Each number is 50 + 15 x the weight over its row's rms, rounded and kept within 0 to 99. Layers, rows and columns count from 0. The size before them is the row's rms in percent of the matrix's.

# o: layer 4 attention output (transposed), 384x384, rms 0.0581, rows 353-383, columns 336-383
# v: layer 4 attention value, 384x384, rms 0.0674, rows 354-383, columns 336-383
# up: layer 4 MLP up, 1536x384, rms 0.0689, rows 0-38, columns 336-383
# down: layer 4 MLP down (transposed), 1536x384, rms 0.0644, rows 0-37, columns 336-383
o353 095:32 46 56 67 37 57 57 74 53 44 21 42 43 77 16 39 38 46 24 51 52 43 58 43 63 61 46 61 95 32 54 45 17 43 44 81 71 68 53 55 67 59 22 65 45 59 45 31
v354 103:46 40 58 50 59 18 42 48 77 50 31 75 27 42 68 32 42 31 93 70 56 42 41 61 34 70 31 57 58 63 70 52 61 53 27 35 67 39 33 67 66 58 52 44 71 41 48 49
o354 100:65 70 42 34 46 36 64 46 42 53 69 50 53 40 46 57 27 55 47 62 38 69 89 43 69 26 47 59 60 68 56 79 22 40 42 52 63 49 59 22 37 34 82 61 55 56 49 44
v355 096:31 45 68 71 51 68 52 57 40 45 78 37 40 59 65 27 54 33 56 94 45 93 50 57 56 28 38 47 80 43 41 40 80 35 32 25 50 34 65 41 18 59 67 50 37 40 41 65
o355 094:61 49 63 12 46 63 42 74 60 30 31 53 69 62 55 64 53 44 42 52 74 19 30 53 41 48 65 38 42 49 59 46 28 52 75 54 40 73 25 68 59 42 50 62 68 22 49 42
v356 100:58 50 45 61 63 29 75 67 52 54 55 60 66 44 69 59 74 53 60 59 41 37 65 36 32 65 23 90 58 41 49 48 77 53 79 70 49 63 64 29 57 55 64 40 48 46 39 30
o356 095:50 45 34 43 28 39 30 32 54 36 64 58 57 62 26 50 48 50 65 59 28 55 44 59 31 51 54 50 39 56 48 63 47 42 53 52 47 47 33 67 50 62 36 31 50 55 51 84
v357 102:10 43 40 35 37 55 82 46 58 44 55 43 78 55 45 20 53 39 45 53 45 74 58 26 36 42 53 59 51 61 59 49 49 42 73 73 25 53 30 62 60 73 55 21 38 45 19 53
o357 096:99 59 66 48 61 53 23 58 55 68 42 62 36 53 70 70 30 62 46 46 65 57 70 61 63 30 66 34 50 37 44 66 42 56 35 52 68 62 41 48 59 21 28 36 59 52 64 25
v358 102:72 33 55 47 60 35 52 62 49 72 78 25 53 55 67 42 53 51 18 64 55 64 65 41 34 39 54 51 44 49 46 39 53 76 55 25 68 60 18 53 73 52 60 41 50 62 51 50
o358 100:36 60 58 51 66 41 31 20 39 57 14 48 47 49 38 46 40 66 39 44 69 71 24 35 73 41 66 75 75 77 49 39 47 42 47 62 39 47 47 33 42 48 53 75 65 65 52 43
v359 102:66 56 70 65 57 45 57 46 61 32 66 67 53 35 81 63 69 31 62 75 40 61 43 80 51 46 31 49 59 60 44 67 32 59 68 66 32 37 71 34 16 66 36 48 37 65 43 50
o359 096:45 24 54 32 40 38 71 42 69 34 50 32 48 73 43 33 61 47 50 61 58 42 40 40 29 44 58 56 37 46 45 50 69 34 46 65 36 83 55 40 46 27 75 45 39 41 52 53
v360 105:28 56 53 84 50 45 42 65 56 67 60 46 51 46 38 99 45 51 58 53 51 69 75 30 39 46 44 37 55 64 49 39 51 53 28 93 26 47 78 64 57 58 60 37 26 40 28 60
o360 098:70 61 56 27 51 48 66 65 59 27 39 63 64 50 52 12 54 21 64 55 68 41 29 63 65 49 56 40 31 54 37 53 59 42 76 14 50 47 76 53 37 54 56 47 70 61 82 62
v361 094:62 49 10 56 56 59 41 34 37 35 37 63 57 48 30 30 51 42 46 64 72 67 47 62 41 60 37 65 46 60 60 47 50 95 50 31 54 56 24 42 27 28 58 46 51 53 61 46
o361 092:47 29 65 45 51 51 44 46 59 53 54 46 34 46 49 72 35 68 48 43 49 43 58 32 62 52 64 49 50 35 36 30 52 38 43 71 63 60 80 45 85 43 49 74 47 69 34 62
v362 092:56 73 27 76 58 38 47 40 37 44 40 32 60 72 29 62 41 33 33 41 61 26 46 49 47 36 48 71 66 52 56 40 61 42 40 31 74 28 39 42 65 55 51 43 68 44 54 37
o362 089:49 29 58 49 54 56 60 34 58 55 53 55 43 63 45 46 60 40 85 60 51 49 45 25 61 47 27 63 56 65 53 47 35 90 43 55 45 51 69 60 43 63 30 72 41 72 26 49
v363 099:53 58 52 47 45 58 49 18 62 41 45 55 52 67 34 67 72 41 34 64 30 50 71 69 45 54 52 59 47 58 49 53 43 52 62 16 49 80 36 49 34 81 46 62 38 54 37 72
o363 098:65 40 19 38 58 44 65 52 53 60 52 38 33 00 81 66 33 52 68 40 86 49 51 27 49 51 63 62 59 62 50 46 42 59 63 84 35 42 69 41 74 59 51 52 35 41 53 37
v364 096:80 60 48 52 41 43 53 35 56 70 54 54 43 47 54 50 49 48 52 52 35 63 42 37 69 51 58 40 42 25 55 42 52 49 50 47 71 39 41 39 45 45 56 34 46 48 51 54
o364 093:20 35 41 46 52 44 51 60 41 23 37 37 56 54 60 38 36 46 46 62 65 39 50 48 39 81 49 34 80 60 37 66 61 69 43 51 46 59 49 50 87 64 29 78 42 50 30 66
v365 106:42 36 59 51 58 30 53 63 36 01 36 45 67 48 40 72 62 20 51 28 77 56 67 68 82 36 37 57 41 79 45 88 72 53 55 61 55 66 49 39 48 38 41 60 66 78 46 15
o365 106:34 50 44 38 43 49 61 44 44 63 72 52 29 43 83 39 67 48 45 62 67 63 40 63 48 68 34 62 36 57 67 29 63 26 72 59 60 07 56 61 47 38 42 32 51 34 58 77
v366 103:76 58 44 42 42 33 65 75 64 39 75 44 66 61 48 68 45 82 35 14 56 77 39 44 70 36 56 58 42 53 37 59 48 65 61 71 55 73 70 32 62 49 49 59 60 36 50 51
o366 097:48 66 62 48 52 64 39 38 65 73 31 67 46 58 35 54 32 34 62 47 48 40 47 77 47 42 34 24 51 48 46 41 36 59 39 22 60 59 25 63 14 58 65 64 46 23 49 24
v367 100:42 64 76 63 50 61 21 50 48 39 55 31 65 39 73 47 24 47 63 38 50 38 39 75 55 65 33 71 47 70 62 25 52 40 66 51 44 46 81 88 62 31 61 49 64 57 26 72
o367 102:37 45 45 54 41 30 55 36 49 63 67 30 50 38 23 63 70 35 57 69 46 50 48 39 25 64 70 44 69 30 45 68 44 38 36 64 63 44 24 20 58 49 40 57 43 44 68 39
v368 107:42 34 17 65 68 59 60 21 49 53 48 42 61 34 55 23 43 25 54 54 90 55 42 60 58 64 49 29 56 47 65 50 43 40 58 62 29 58 48 57 60 40 64 57 67 38 49 51
o368 099:75 59 53 48 51 52 64 71 27 38 43 71 46 55 47 44 46 61 45 59 20 55 54 26 65 41 49 65 58 64 34 46 55 53 33 64 65 53 56 43 44 38 27 58 34 35 51 59
v369 100:33 11 28 52 26 41 47 43 86 62 47 58 55 47 60 47 73 35 55 47 82 47 16 55 59 39 49 55 62 58 44 53 72 48 75 48 72 47 50 84 53 47 53 41 43 58 67 37
o369 095:55 87 71 20 84 70 54 47 50 31 55 40 50 40 53 57 40 81 48 55 36 48 79 48 41 57 69 54 47 36 48 52 43 29 44 52 58 33 48 13 39 39 63 58 96 59 50 35
v370 088:35 55 79 61 36 47 56 53 41 49 46 34 61 43 54 40 51 19 70 38 49 47 42 75 55 53 38 52 51 70 64 61 64 75 92 58 43 56 47 47 38 53 69 40 84 75 72 32
o370 089:47 66 36 60 56 31 48 35 58 55 60 52 80 33 28 73 40 68 51 49 43 44 52 39 22 32 20 58 52 42 31 40 31 44 42 67 53 15 75 43 68 50 55 32 07 29 48 50
v371 097:38 48 60 47 55 48 37 29 42 67 37 85 59 62 18 46 77 56 34 45 38 48 80 55 51 61 49 83 62 44 59 64 70 56 51 44 43 77 53 40 63 61 30 40 40 51 51 62
o371 093:72 49 50 40 74 55 56 58 66 41 62 81 67 44 38 47 41 50 61 57 82 35 24 48 38 57 50 43 08 78 55 49 50 41 39 39 42 45 37 67 73 36 54 49 47 48 43 32
v372 095:47 44 41 42 56 29 42 50 34 90 54 69 38 32 23 19 48 35 53 58 28 31 19 44 65 49 34 56 78 48 45 64 28 57 42 65 62 37 51 28 32 68 64 66 65 77 50 42
o372 094:74 59 52 64 46 50 39 68 58 29 27 12 55 62 58 74 64 51 34 42 73 54 58 44 45 51 61 46 39 43 62 46 45 15 57 36 34 40 58 81 64 55 40 04 62 59 49 46
v373 097:58 48 50 64 54 37 45 43 42 67 49 71 73 57 43 49 48 56 62 32 38 44 37 50 80 61 58 50 31 22 35 47 33 32 33 55 61 41 36 58 57 46 22 71 41 49 51 58
o373 094:26 74 59 67 59 52 41 30 44 47 49 43 30 45 69 50 60 29 60 73 55 64 43 52 58 49 51 46 87 68 54 50 46 41 63 65 59 66 51 34 53 55 42 19 66 51 57 32
v374 097:61 26 52 81 38 45 69 71 34 52 79 27 68 12 37 32 58 40 55 64 48 59 48 79 55 19 53 42 50 44 34 67 57 47 60 50 59 71 26 88 64 57 33 49 31 27 45 57
o374 094:66 71 60 42 79 67 32 28 24 67 29 43 72 78 58 64 59 78 41 18 58 43 60 48 53 57 44 54 21 57 58 32 55 44 57 31 32 54 71 40 43 61 42 67 66 78 47 39
v375 104:36 54 64 58 69 37 55 11 43 65 41 68 48 34 55 57 72 49 37 64 28 41 34 50 53 43 49 48 27 54 76 51 37 60 79 61 73 29 28 53 39 23 27 39 56 49 50 40
o375 097:78 43 27 48 31 59 55 67 42 45 38 39 52 55 45 38 49 65 32 30 58 67 57 30 77 55 65 32 71 45 60 52 49 47 26 68 57 56 69 63 60 74 52 47 32 39 55 46
v376 095:53 71 54 32 33 72 70 77 64 66 57 47 40 33 54 55 32 59 74 55 26 78 12 67 53 42 30 58 66 58 64 53 58 41 68 53 59 49 37 85 44 38 06 55 50 14 44 75
o376 095:18 45 87 57 60 32 42 41 54 70 70 70 68 66 43 51 59 50 45 26 56 47 49 57 59 59 77 39 48 52 52 21 00 79 51 59 39 64 74 33 70 56 64 21 55 55 63 17
v377 102:59 61 47 32 71 57 64 45 53 30 88 86 42 41 27 54 49 66 46 30 56 68 77 31 48 44 44 49 35 26 63 40 52 47 33 71 42 41 61 51 46 53 53 52 45 73 44 52
o377 097:50 58 54 61 58 34 19 73 23 51 41 26 28 87 44 38 34 58 38 25 76 42 54 69 31 36 48 49 81 70 42 45 44 51 53 43 55 89 38 62 41 39 24 57 69 31 56 57
v378 101:67 48 72 52 38 62 54 62 65 58 39 49 52 34 38 31 62 53 48 26 55 30 55 27 28 65 37 25 46 62 69 24 58 71 46 63 52 59 27 60 62 51 53 48 66 39 49 22
o378 098:18 45 16 31 44 66 68 41 36 25 57 47 59 52 59 48 40 51 44 52 49 51 37 86 55 29 31 81 75 79 47 55 76 60 47 23 46 63 48 38 53 49 67 36 39 42 33 55
v379 097:50 73 36 43 55 53 57 29 52 50 51 36 42 51 70 55 50 71 75 58 32 48 53 49 71 51 54 46 51 48 79 45 65 59 53 19 79 22 45 50 22 59 49 42 66 57 46 52
o379 092:20 36 62 59 24 52 52 62 26 39 73 61 34 33 46 67 61 64 54 55 41 52 70 63 54 50 57 67 62 33 45 62 22 35 48 57 41 36 63 43 66 42 44 42 52 87 70 53
v380 098:64 63 51 69 59 36 53 50 74 56 34 48 69 58 38 50 63 27 71 46 32 71 68 72 44 63 63 44 42 65 57 71 41 58 50 60 36 58 48 45 59 69 53 40 26 73 21 58
o380 092:23 34 40 56 25 43 63 44 51 61 45 56 47 51 50 54 67 60 56 69 81 42 28 36 64 69 61 49 60 35 56 45 42 21 73 31 78 58 73 62 79 56 47 60 66 49 69 57
v381 097:85 90 62 31 38 55 35 46 50 56 35 52 31 58 68 43 63 46 23 59 43 52 59 56 22 42 59 53 58 37 48 42 48 55 57 49 44 70 32 46 38 23 40 25 60 45 65 86
o381 095:16 16 60 65 51 30 63 50 34 50 65 40 35 58 43 37 57 67 38 28 38 62 26 42 39 42 49 52 37 57 37 39 39 55 51 37 48 29 50 61 30 53 69 33 39 76 24 28
v382 102:43 91 52 84 44 10 51 60 57 71 41 65 45 71 46 49 29 49 44 75 56 57 36 27 58 58 13 38 69 45 42 58 30 54 36 84 26 35 40 21 39 45 55 46 65 39 59 53
o382 097:62 51 66 48 61 61 39 48 80 46 79 48 42 42 57 52 66 55 67 42 68 49 41 81 53 37 81 63 54 87 52 26 39 49 80 73 59 76 75 48 47 37 46 55 18 49 41 52
v383 104:53 69 49 53 17 79 09 53 46 55 39 57 40 64 36 45 43 33 39 48 56 51 64 36 51 35 18 55 32 58 76 27 50 54 35 68 22 35 55 50 33 72 63 51 59 47 47 42
o383 098:58 35 33 51 73 44 52 54 46 48 83 40 70 35 76 12 53 53 55 46 61 38 51 51 38 78 66 72 81 46 37 68 65 35 60 59 39 51 77 52 62 49 57 47 14 70 44 70
up0 099:62 63 99 28 49 79 38 49 54 34 52 47 40 34 69 44 16 81 58 37 66 51 56 60 49 22 63 53 45 40 59 62 22 39 29 31 58 30 54 42 48 58 42 49 51 38 30 52
down0 102:62 47 48 73 49 68 38 32 29 60 75 55 30 74 37 29 65 50 59 57 36 25 14 60 67 57 34 62 15 64 29 48 41 54 57 31 37 53 50 61 11 37 66 55 41 58 57 71
up1 094:51 33 54 51 27 42 32 66 66 57 45 55 42 46 55 53 67 51 41 15 49 72 22 68 49 42 42 35 40 67 75 58 74 63 77 12 46 58 42 44 53 34 28 19 48 32 42 45
down1 093:38 82 50 37 80 32 53 56 50 45 60 28 81 66 37 46 31 54 63 34 49 69 42 41 65 53 68 67 38 70 49 67 26 44 41 87 44 60 46 42 56 45 80 49 43 66 31 30
up2 091:36 37 29 47 18 86 57 39 48 71 56 47 26 66 49 41 44 27 83 74 35 43 43 42 47 39 58 38 60 37 55 30 17 38 41 26 61 76 59 41 30 60 23 46 23 23 46 34
down2 092:39 50 31 41 46 63 50 55 40 53 37 78 25 36 36 58 61 62 61 48 76 38 68 34 62 49 35 35 50 65 51 55 52 60 31 66 44 71 80 56 63 47 72 40 60 42 42 65
up3 093:51 67 46 70 48 46 31 61 43 76 70 80 49 37 34 49 55 65 80 24 46 58 39 75 34 57 50 58 40 55 44 57 89 53 47 34 32 31 43 25 76 50 62 48 57 20 51 67
down3 107:69 20 58 56 51 21 67 55 60 33 40 78 47 37 49 43 65 58 47 75 45 26 52 54 31 36 48 66 66 63 33 91 14 54 70 58 44 46 66 70 45 43 44 58 40 68 35 58
up4 120:41 36 66 41 39 44 05 52 28 43 46 55 27 58 61 58 72 60 71 55 71 55 61 68 61 48 53 32 47 63 23 54 61 65 37 34 48 71 45 61 41 16 61 60 76 54 54 28
down4 125:33 72 38 35 59 65 27 32 33 50 55 43 64 43 49 39 75 56 20 53 52 58 31 74 56 61 61 59 78 61 20 56 43 54 45 48 59 80 39 47 39 52 60 51 53 71 44 05
up5 094:27 28 64 56 49 27 50 36 59 67 77 65 60 41 83 55 53 62 54 58 79 41 47 35 71 38 75 60 63 60 58 37 54 51 48 43 59 67 69 38 37 36 64 54 39 71 38 32
down5 100:42 42 48 41 54 42 32 38 72 46 49 46 35 33 37 49 38 48 62 65 75 45 60 74 41 66 54 45 44 66 28 48 35 54 31 57 56 56 48 31 50 70 62 56 40 63 59 30
up6 098:58 50 88 61 30 66 31 43 46 47 46 52 33 43 76 43 69 35 51 41 53 62 58 55 48 36 32 40 48 34 50 64 47 48 58 25 50 61 62 63 70 48 48 60 59 14 35 32
down6 103:54 72 34 56 63 27 42 47 58 32 58 50 50 50 62 62 41 56 61 52 65 48 33 47 55 49 14 39 48 67 46 80 70 44 64 26 52 31 50 62 64 52 46 68 38 49 51 54
up7 097:34 58 63 50 66 58 68 39 49 53 42 53 26 25 28 39 52 70 01 41 30 15 32 44 62 39 55 63 56 42 55 46 68 48 35 47 22 48 71 52 53 44 65 52 60 38 31 54
down7 097:48 51 49 62 48 61 16 68 46 28 54 52 53 54 32 55 78 50 63 42 47 47 65 50 73 50 53 62 33 56 55 37 73 57 41 51 44 53 17 08 34 47 40 54 48 24 53 66
up8 103:49 57 23 52 55 61 47 37 22 50 35 47 15 31 36 27 59 45 32 45 34 44 44 26 37 41 51 59 77 42 52 69 65 77 45 23 36 66 64 39 38 56 66 49 38 44 32 69
down8 101:40 59 43 41 66 70 55 57 47 56 53 58 58 48 55 77 65 78 39 29 77 60 27 26 41 48 19 50 48 38 40 66 64 30 35 47 81 82 48 77 64 31 26 34 54 63 73 22
up9 101:56 47 31 54 51 44 54 80 54 36 56 32 63 52 65 62 38 50 36 46 52 66 38 62 47 36 50 50 52 56 57 58 78 81 32 50 23 52 53 50 48 49 65 43 43 49 61 31
down9 100:59 60 39 46 51 73 27 55 43 57 43 39 61 50 75 53 54 35 56 51 36 48 52 49 51 72 31 38 35 49 46 60 12 49 51 76 48 39 49 31 40 56 49 49 84 55 89 41
up10 099:34 38 33 41 45 40 58 32 46 54 84 29 18 48 54 46 44 40 33 33 30 67 39 48 44 27 62 70 42 57 59 68 55 36 48 38 60 58 56 48 40 21 65 58 99 56 63 51
down10 102:61 59 83 46 43 58 41 45 40 55 34 71 70 44 55 47 42 61 42 42 58 43 76 41 73 55 89 35 47 47 61 47 32 36 67 35 37 88 66 37 64 42 66 47 58 42 35 49
up11 094:75 39 40 36 83 67 31 59 66 64 50 52 60 47 43 53 42 51 55 44 48 36 23 70 53 38 48 50 50 38 37 08 43 66 43 48 59 31 69 71 60 23 48 62 58 72 61 33
down11 086:48 44 63 26 61 34 64 28 49 44 44 54 47 49 57 46 47 47 54 52 46 75 46 32 17 69 64 56 50 54 54 82 38 22 46 43 10 64 40 57 67 72 53 52 43 40 58 28
up12 095:71 65 46 36 44 57 58 46 43 50 61 52 60 22 75 39 52 64 39 49 51 57 49 44 55 68 40 53 21 35 24 33 36 46 70 27 50 45 62 42 76 50 26 54 53 48 47 79
down12 096:35 30 28 49 68 40 64 40 37 41 32 43 70 55 42 38 44 30 74 40 62 67 52 44 48 50 44 16 60 45 28 46 56 31 40 77 30 69 20 54 54 57 39 58 53 54 35 70
up13 099:57 31 27 49 41 48 69 24 62 43 44 36 45 42 54 59 76 40 36 79 68 59 54 47 55 80 37 54 46 44 61 50 25 28 32 78 28 62 39 42 34 59 51 48 41 44 42 56
down13 098:55 22 65 57 60 70 47 53 52 49 56 70 50 90 59 33 57 50 54 74 64 42 44 52 64 63 52 59 68 48 36 56 38 39 28 48 36 72 54 50 53 61 50 52 18 57 57 30
up14 099:64 52 53 49 55 60 47 39 27 69 41 23 51 38 39 47 85 53 61 70 61 43 23 70 34 59 14 56 51 59 59 34 68 42 72 24 26 52 79 54 55 48 48 61 46 51 44 60
down14 097:65 50 20 61 37 49 58 50 49 44 62 43 47 50 33 52 46 68 59 45 24 64 72 34 54 35 66 50 65 44 73 57 50 30 64 61 50 49 64 56 65 50 79 67 47 29 48 24
up15 100:56 67 61 56 30 10 64 43 39 43 39 73 60 38 61 40 42 76 24 67 55 63 51 49 71 66 63 61 79 56 41 36 74 48 51 29 48 78 53 78 65 50 44 54 43 60 49 64
down15 096:63 52 42 30 54 60 59 54 79 62 78 61 35 31 55 56 56 39 41 56 70 78 33 32 52 41 53 68 58 45 38 37 56 70 34 29 79 37 39 50 30 45 46 41 40 43 54 51
up16 094:54 53 43 32 62 37 43 35 59 43 45 42 51 37 45 42 70 67 30 59 54 58 32 41 23 41 40 72 76 42 52 66 51 63 76 15 38 56 51 52 75 77 76 18 61 68 56 46
down16 087:48 55 57 41 95 75 59 71 70 46 40 34 66 48 48 38 33 49 43 39 36 68 60 31 55 45 57 64 42 58 75 52 42 68 52 47 72 77 38 66 50 62 60 34 63 63 18 56
up17 092:39 60 14 46 48 42 53 39 33 52 50 46 25 41 44 50 11 36 62 30 61 39 09 58 31 53 62 36 26 56 65 63 45 40 53 43 39 55 60 58 52 49 54 44 37 46 49 02
down17 090:63 63 54 21 19 19 35 82 85 58 72 42 54 63 52 59 13 43 49 57 36 56 54 40 86 68 52 58 39 40 24 53 48 43 50 36 44 48 35 46 55 71 25 32 35 51 32 62
up18 094:46 66 32 37 63 47 39 25 46 64 49 74 46 21 41 74 33 40 44 54 43 86 41 71 68 63 53 62 51 67 75 29 38 22 47 35 27 42 09 50 64 46 51 62 80 71 58 52
down18 101:42 61 36 73 66 38 40 58 61 47 38 79 30 52 65 56 70 43 49 62 63 47 58 58 54 32 37 62 30 64 26 36 52 63 56 52 69 46 69 48 44 39 71 97 56 62 52 57
up19 094:35 42 47 56 74 46 65 57 44 63 17 57 56 47 91 54 45 57 24 60 51 64 27 64 77 59 47 49 52 48 33 51 29 60 52 56 54 53 46 47 61 62 50 55 23 73 50 70
down19 101:34 47 54 60 38 45 35 34 29 42 26 45 84 24 47 54 62 55 41 30 63 53 37 29 47 48 57 46 51 54 36 60 31 40 31 40 62 46 65 56 18 29 61 35 65 37 50 66
up20 105:53 78 23 40 47 33 35 55 19 60 31 34 52 49 51 62 67 22 42 43 30 55 67 20 48 50 48 58 67 62 37 51 49 62 49 78 73 39 45 45 69 41 36 37 62 14 75 49
down20 100:56 33 56 50 83 42 33 41 34 61 57 41 82 41 56 42 32 47 49 64 42 62 57 77 20 24 36 37 37 44 79 68 51 46 40 28 33 52 30 53 78 65 63 68 22 64 35 61
up21 102:55 58 28 58 67 50 21 58 35 65 38 48 63 61 48 57 59 52 52 52 44 56 67 86 38 67 34 27 31 58 68 32 58 77 42 48 44 66 43 52 38 71 63 46 57 51 24 76
down21 104:61 54 49 41 50 49 64 62 78 47 76 59 32 43 47 44 61 66 34 57 47 46 41 44 59 49 70 29 52 22 16 52 07 56 68 56 58 66 56 42 70 46 62 55 42 31 38 69
up22 090:30 36 43 31 36 43 20 47 49 55 41 58 46 57 62 52 73 62 51 61 58 36 62 59 44 50 41 37 51 69 76 34 51 42 53 38 32 65 60 68 50 44 63 29 40 47 48 67
down22 094:60 42 47 63 41 50 41 40 49 52 42 38 62 54 60 11 83 34 46 57 34 55 12 55 78 43 35 31 53 64 94 64 63 46 52 42 19 37 38 31 21 64 58 56 36 34 25 50
up23 098:45 33 34 64 52 25 58 42 50 67 58 50 40 69 56 05 57 40 37 41 64 24 77 37 29 37 66 73 66 32 74 28 69 40 41 50 67 21 78 34 24 50 52 52 68 56 43 42
down23 095:27 77 51 71 61 66 33 63 54 44 54 81 75 25 43 66 49 42 31 53 76 39 67 55 52 18 58 47 19 46 31 60 59 29 62 58 41 62 38 25 63 53 59 45 32 37 30 66
up24 097:41 36 39 73 32 40 26 43 62 65 46 40 56 44 53 34 64 46 45 49 41 58 34 28 72 47 60 68 30 05 27 44 35 47 61 50 61 58 85 68 54 43 82 55 38 85 38 36
down24 109:46 23 74 57 55 58 38 35 59 64 55 86 72 69 40 74 56 37 64 60 50 71 36 61 70 41 52 60 68 29 49 73 53 48 51 63 39 27 55 21 48 48 56 82 40 49 77 50
up25 099:32 74 58 45 65 73 63 43 50 50 62 66 62 39 39 31 69 70 57 58 49 74 62 67 24 71 60 66 52 38 53 51 65 47 81 42 63 80 51 40 36 58 42 71 65 48 61 25
down25 111:32 34 57 52 22 46 35 61 40 47 51 55 60 62 46 50 52 41 61 22 67 60 64 59 51 68 42 61 49 62 31 16 48 42 50 50 53 65 28 41 60 27 51 62 55 33 63 59
up26 099:62 42 63 57 34 55 60 46 59 46 53 41 57 71 65 62 60 53 20 39 59 57 56 54 27 73 44 42 51 79 66 44 14 43 68 47 34 65 40 72 42 41 50 59 50 41 53 29
down26 097:44 54 40 47 84 47 64 32 36 73 50 48 65 61 35 43 45 46 33 78 49 46 52 49 69 39 45 56 72 59 25 30 75 44 70 36 58 46 64 46 50 77 25 63 51 79 39 55
up27 092:30 77 48 48 67 51 25 61 66 67 73 00 65 46 59 57 40 61 58 55 50 67 54 28 55 51 44 68 46 49 47 70 36 62 57 36 26 90 55 47 81 44 61 46 22 59 45 59
down27 094:70 23 55 58 98 33 74 49 50 52 57 40 70 59 12 75 63 58 69 59 79 73 48 81 53 31 59 72 24 67 36 71 77 46 77 55 61 53 71 46 49 52 54 35 56 49 59 70
up28 099:55 63 50 87 36 47 76 92 25 41 51 37 70 48 48 44 48 50 70 49 22 44 60 61 42 30 49 54 35 25 31 49 45 44 44 18 68 50 62 44 66 36 26 40 56 52 46 62
down28 095:75 44 32 41 59 35 54 53 58 60 34 38 48 73 51 56 69 68 47 62 50 65 59 21 37 63 78 36 52 54 37 63 66 45 31 54 46 22 33 44 25 67 77 13 48 77 42 27
up29 083:31 40 31 51 68 36 45 33 46 62 79 44 42 71 32 51 60 67 23 22 57 24 59 51 49 12 39 18 77 83 53 40 41 70 57 54 48 46 44 63 22 53 50 47 56 15 45 56
down29 075:72 59 69 57 56 16 57 98 68 37 60 38 70 56 68 38 47 37 69 57 61 53 32 34 51 68 24 72 61 68 36 52 35 40 31 57 25 45 55 54 63 48 44 43 59 49 74 43
up30 095:38 43 35 31 30 57 50 54 47 56 61 68 30 72 58 57 43 56 54 46 54 41 36 74 34 52 68 59 40 17 38 58 45 32 53 40 41 53 46 74 67 51 71 29 38 42 46 70
down30 090:60 71 62 53 68 46 59 39 56 50 59 30 66 63 47 71 53 33 70 49 46 39 76 48 79 17 17 36 56 53 54 37 56 51 57 69 44 52 60 34 47 30 22 56 43 61 56 62
up31 099:55 49 50 73 61 44 51 57 36 67 37 68 34 54 72 50 47 56 96 41 43 59 57 34 25 56 58 68 77 72 72 56 35 53 29 22 23 23 48 36 45 37 53 27 54 23 50 41
down31 094:55 48 46 81 60 44 50 36 72 50 67 41 54 60 42 43 65 21 54 45 40 66 38 33 54 41 51 49 47 61 28 47 60 80 57 50 40 66 62 44 35 70 75 45 45 51 67 45
up32 100:61 50 65 45 58 58 52 61 52 65 44 17 48 51 54 65 35 89 64 42 50 60 59 46 50 70 60 45 49 56 45 83 48 53 71 74 79 66 57 28 61 65 37 62 74 43 45 34
down32 094:33 73 46 36 38 61 37 54 35 71 51 29 44 54 59 47 54 23 45 33 48 75 56 27 58 41 79 60 50 45 51 39 26 50 33 60 62 72 10 70 41 67 44 44 33 60 53 24
up33 088:85 45 50 47 65 40 49 73 52 45 59 72 52 80 33 48 39 61 38 29 37 52 15 56 45 47 51 01 39 39 63 31 85 42 28 44 34 42 41 38 50 53 68 37 51 69 43 60
down33 089:32 50 67 36 39 63 37 19 64 35 47 43 36 35 57 50 50 44 55 38 50 44 64 41 47 48 58 79 70 77 56 65 35 37 47 43 74 38 54 73 68 79 52 68 40 51 60 62
up34 113:53 34 39 46 63 76 67 46 35 54 75 34 70 20 36 52 50 46 67 09 68 99 42 35 49 44 51 73 48 31 39 29 32 42 47 54 59 64 50 57 45 56 53 73 58 52 31 60
down34 111:63 73 54 50 29 52 54 23 66 53 47 41 49 27 75 24 37 25 46 52 38 26 30 28 78 67 57 29 45 55 61 60 47 49 67 36 53 48 49 31 61 37 51 81 41 56 62 47
up35 098:51 55 46 40 53 69 38 60 62 59 49 60 72 37 59 48 48 35 71 56 73 43 70 63 43 62 49 36 57 56 77 49 49 67 72 70 52 52 52 39 69 44 50 43 41 32 58 64
down35 098:41 57 71 74 26 17 55 56 46 55 66 44 40 67 40 47 40 43 57 27 44 43 70 43 23 51 34 30 62 25 39 43 48 10 80 42 67 19 29 45 50 46 58 26 69 53 49 53
up36 108:58 71 48 55 50 26 55 56 32 28 32 62 49 65 67 63 39 73 45 39 59 10 54 39 68 34 52 50 43 56 43 47 68 64 48 51 39 16 38 42 49 38 67 67 69 18 54 65
down36 118:48 53 48 35 44 52 72 69 45 50 47 28 46 61 69 43 31 72 37 76 56 45 26 50 35 50 78 58 49 42 59 56 42 26 60 63 49 48 55 60 52 44 07 51 61 54 52 44
up37 096:46 49 49 64 45 55 18 65 60 57 56 56 63 62 55 66 47 35 61 47 53 28 62 58 73 15 46 65 59 39 41 61 77 44 55 51 55 49 57 31 72 38 62 31 45 71 15 50
down37 094:57 41 28 57 57 56 58 40 32 31 44 51 32 33 41 53 48 73 12 63 26 50 24 44 38 45 53 53 38 65 40 35 42 65 40 37 44 46 06 38 27 54 64 41 52 53 57 37
up38 105:40 31 47 58 61 51 41 60 45 54 75 29 41 72 54 32 72 60 60 51 35 46 30 48 41 68 23 38 29 27 59 30 51 65 51 64 56 35 66 65 47 33 61 48 47 56 47 39